Part of a small language model's weights.
Size: 12 layers, 3 heads of 64 (1 for keys and values), MLP 768 SiLU, vocabulary 2219, 5.61M parameters.
Architecture: LayerNorm before each block, no biases in attention or MLP, untied embeddings, attention and MLP in parallel.
Training: a variant of SOAP for these matrices, 106M tokens, 6794 steps.
Each number is 128 + 32 x the weight over its row's rms, rounded and kept within 0 to 255. Layers, rows and columns count from 0. Numbers have three digits each. The size before them is the row's rms in percent of the matrix's.

# layer 7 attention output (transposed), 192x192, rms 0.185, rows 16-18,79-82,143-146, columns 0-191
087:065096105078095119143165094125058107171134137180161122115153095118137107154194180169121079133099200126167148122079137127117134155110083111172128136080144174096102106116074144150103163086129084120132148151105178130109134148166090114145148120087173131118136136135134075118136119114101132138166100123127124134199141105186104125084184160180121093171130104110127192108184139095126105156224103076183100165136029114139092106116096097084121105149124147146109116137153154113089127155139141151182141129104130198118176127125147083166141142099118147184091120112055160108097130116166159077
091:140135142118126107127114117108196089068146110165123106132097120221135104165131063099095136139125130116110125128151080137144118171143130118172197100167104118155114137152191093098140063117087159125097134142182093118139070091146087147149091088129150152156112123111130169169099137099142167116109126023168182056112091161100102114151057171083140115184150114119111142132197160158076141133065180132106145142124131048111089127118149137119134160092164135133135076174134168132153125141152108171159133131161121130103094122161109104094067199096094117155090145104185126149128123184111106147
093:157151091170164177125181112161092202079123142201139107058124138116097147152144157179144177156144070132153140117164143230133118154164113132093086141088095128111116173126128081119089156117113126125122108216130096175107131121093100137178112131078134099141113116157153123135112139096088198127123138113207183149156121108102135120169131156147120166159124168088133179125117139109132149149198104108120155151135080116168157177135133147097090123139103083128119076137101134118111065189079144157106167153094080070142133122130100142157108117115117135154137083078084093137087147111092213155
128:164139112111129089159099141122158112144118161076127135121158134123102114155125150119110145095075149130155174114101142169120128135103109098163166150154127107101087146171182144181119116135149182106122114081116162166108108145105129159094096215146127077054155132134125164104124105131142209115171069144151164119161109101119109168154143117124159118144120132130115162178138073082096187057088134119176132168146138116128176146156105099097108133113104088091079068109144086101076173097111083157182163188131087186122146121145153056137089134088086127095145057102188122039142126159153178095
125:145129114147074122150115125098205152143088174141130092164123128104106116122080084171126186137139112106114105119116130134206110130130171151126154153126142061136134104100084106172173111155147111117133150075162092163143179076158116171126152105126111085060149178134082125082079120126183127085115127104142116178091123140132126175134178112116177154096137102130179132139175115155125136107176116159062130113119156100132178157115123168203150149119146146115172149112081068106125112075101143101155056138131121146175177133167120145106090164129113110140091216092085085218120137133165165187
133:156098111145105165101153103124121144148169150131095160139106066027134110065129152162118174080146101168190162138161136166115127173106160130108076131079131158153115058107093201136145210098092100103166138136123071189163105144128090113115144121082137152148146191152161091181074169082140075120085156152150121145132175163177092135111147124076172075128137141108087154095078138139148155092104105160194175128122108144165189119085120148130162143145115106093150129102119076139097123118145139132128085102123134143172106133112182114132131096140152170062145107130124124165179083107087136108
117:148108151130118122174174121111135069154145109121147107132129110126100098154154139142135092041116137132145110107079105118151183118089179154154195111123139160175128126147103199141119166154119146137109105102116092117148063117128093184062171123109133127103140116193123098129160057138146117036157101104113127118126124114120041164201081140129146097167107100108084130155192169120135168134085115189123134175182034101112108157122135111112128177156128167086085167081147156107129103165159101137087115116122099137103114065105128097146097142126115129103157173107116121082043170127111142092
094:050168098179106153083162093190139128140127099132151161148148175090099130119084088124126084152131127120085098152128087151117125176073071086173143113074149144205144108098078131107156135098124163109095183136090146088151108130080110127177113213173179117109095183139113064155105182131123188111109129162109095161133083125113089126130110148111129108078139075173126123125153136111084146123152161128144139103051096140093122144111142175111134109130118136145123098130126172129109068166078053130144135051144105126083138108168127143100086125085116107158087098101125165154110142200079157115
080:104189137150064130134117074152139116134160106077164115075128126172173093107128140146103119093111126155111098136107110099101113072141091143155126092102063136167127115075131179105096117121109109125234104127178139127117091170117114143137107193122115138113111068158141060126104096147130182163091161138115146118103112151093088138165105162120104072080196100126134138194156159156135137168159180147101209104101100123092096138095141177144078164075172125113134149146124181200166137136096104172100164097127111187135105111148147092166126107072131082138130160092106134185113184165131143099
085:142130107107134170155152083119181138196183129148108085106123109149138071133128192121134048197130121144124153114120129119145133176071042113174113132064132089175153139134112115140106174125176135153133149169151121085117117160135162149167109175126128103137084105128120040115126126146162159068120143128088148137147178139074120143114109124101171177140169134076135134176100119097116086148141116075157104166166146107157063074178100101120119169120056139160071093167162174088163166138102136118175142094117122153150145124133114136122111149101162141193108181141158062171095129134146176088
093:074143169126140116097163132149196117123142152096156188182116145171169143111154103154161131111128147113140077152217128133119128146144153134166127132158082117071155052111143103162135083141155163172148152083083177128067152188144104105129103151153129144113151105099103104162179071113120184068119140089164110148127104110144093122039148088073107106143114077149175088147108148114118117129108141169152169069095085126121078090082140148107124096092132110112095114083096097171118123090137150132134152165142170104113147179144140102088197168051141081124178148148163135100140065109152125101
# layer 7 attention value, 64x192, rms 0.184, rows 16-19, columns 0-191
095:179124136109131140129091130152175129087054104128152102132136118178195115101108126122128187123138147162116107141077185121118120161086126095117078085078186114140153114105137123172156154185140151112098105144158158157126121128124183107123112099147166052105106105120064137109057112125116131127108164124158086125128127140131181212071100132139126111101160124069143109118127127095088140125103174119029193079126208137171114127124121112187119118187178135106102122089130128118144094158118135136088136133190111222105168147146085159099155103075170114154133158107128148143115064082159133131
111:172090161136147183160142078114127191134117145148205147125084173124141127072135149171121108123188141105197129134122117109148040145154106131128137138134126187120088072120091103165146155154177091129119043145123090127195158163122103084138098153180092154194170122113178155101129171160120122110099130201142143182066166087162095114117121107125146242110140187128171081136096117118093188090140136124137145164103132085171098113074120142139108162128096166111113102172104128113122160125145132163131138125107139109068118117124088115173137102122099096174118115102134128083120109092149154135
096:123146172116131160102146102094143141127106123103117111145177115182139090130210156077118132122083087110222114165123124158127167160112167183132173136134054141145141100135171165169139146084090198210129133179102167129128096123130106125089182090123107118118181106141148121126159083170140159171079168126115140154146198207145062149113113164159138124152111107143178117100154129129107154078149090134123182104150149106147088133077142129139135174114122200164116155097111045113112115109132115158119156087140172098106117118149100107086083126108088118175115151074124156150102128153194168108
096:158114105143122109122121169179110150186182113097161102082177141159156128135093158177163172088104164158117176114103148140125094177133186147057133123116137139083118167164119125143087172109219173122109112088111123153158138155140143117096125128134144096155110091138159072103092106136106129124111142105130090139130162174162107177122132120115038071130090167149100122128195099119165107143098093094154127146084180101184188079146133140124143140130103120146140134053173076127125183118142109131172170102120144109092121120148113103177154198097105122119169155164053175144169119063091111181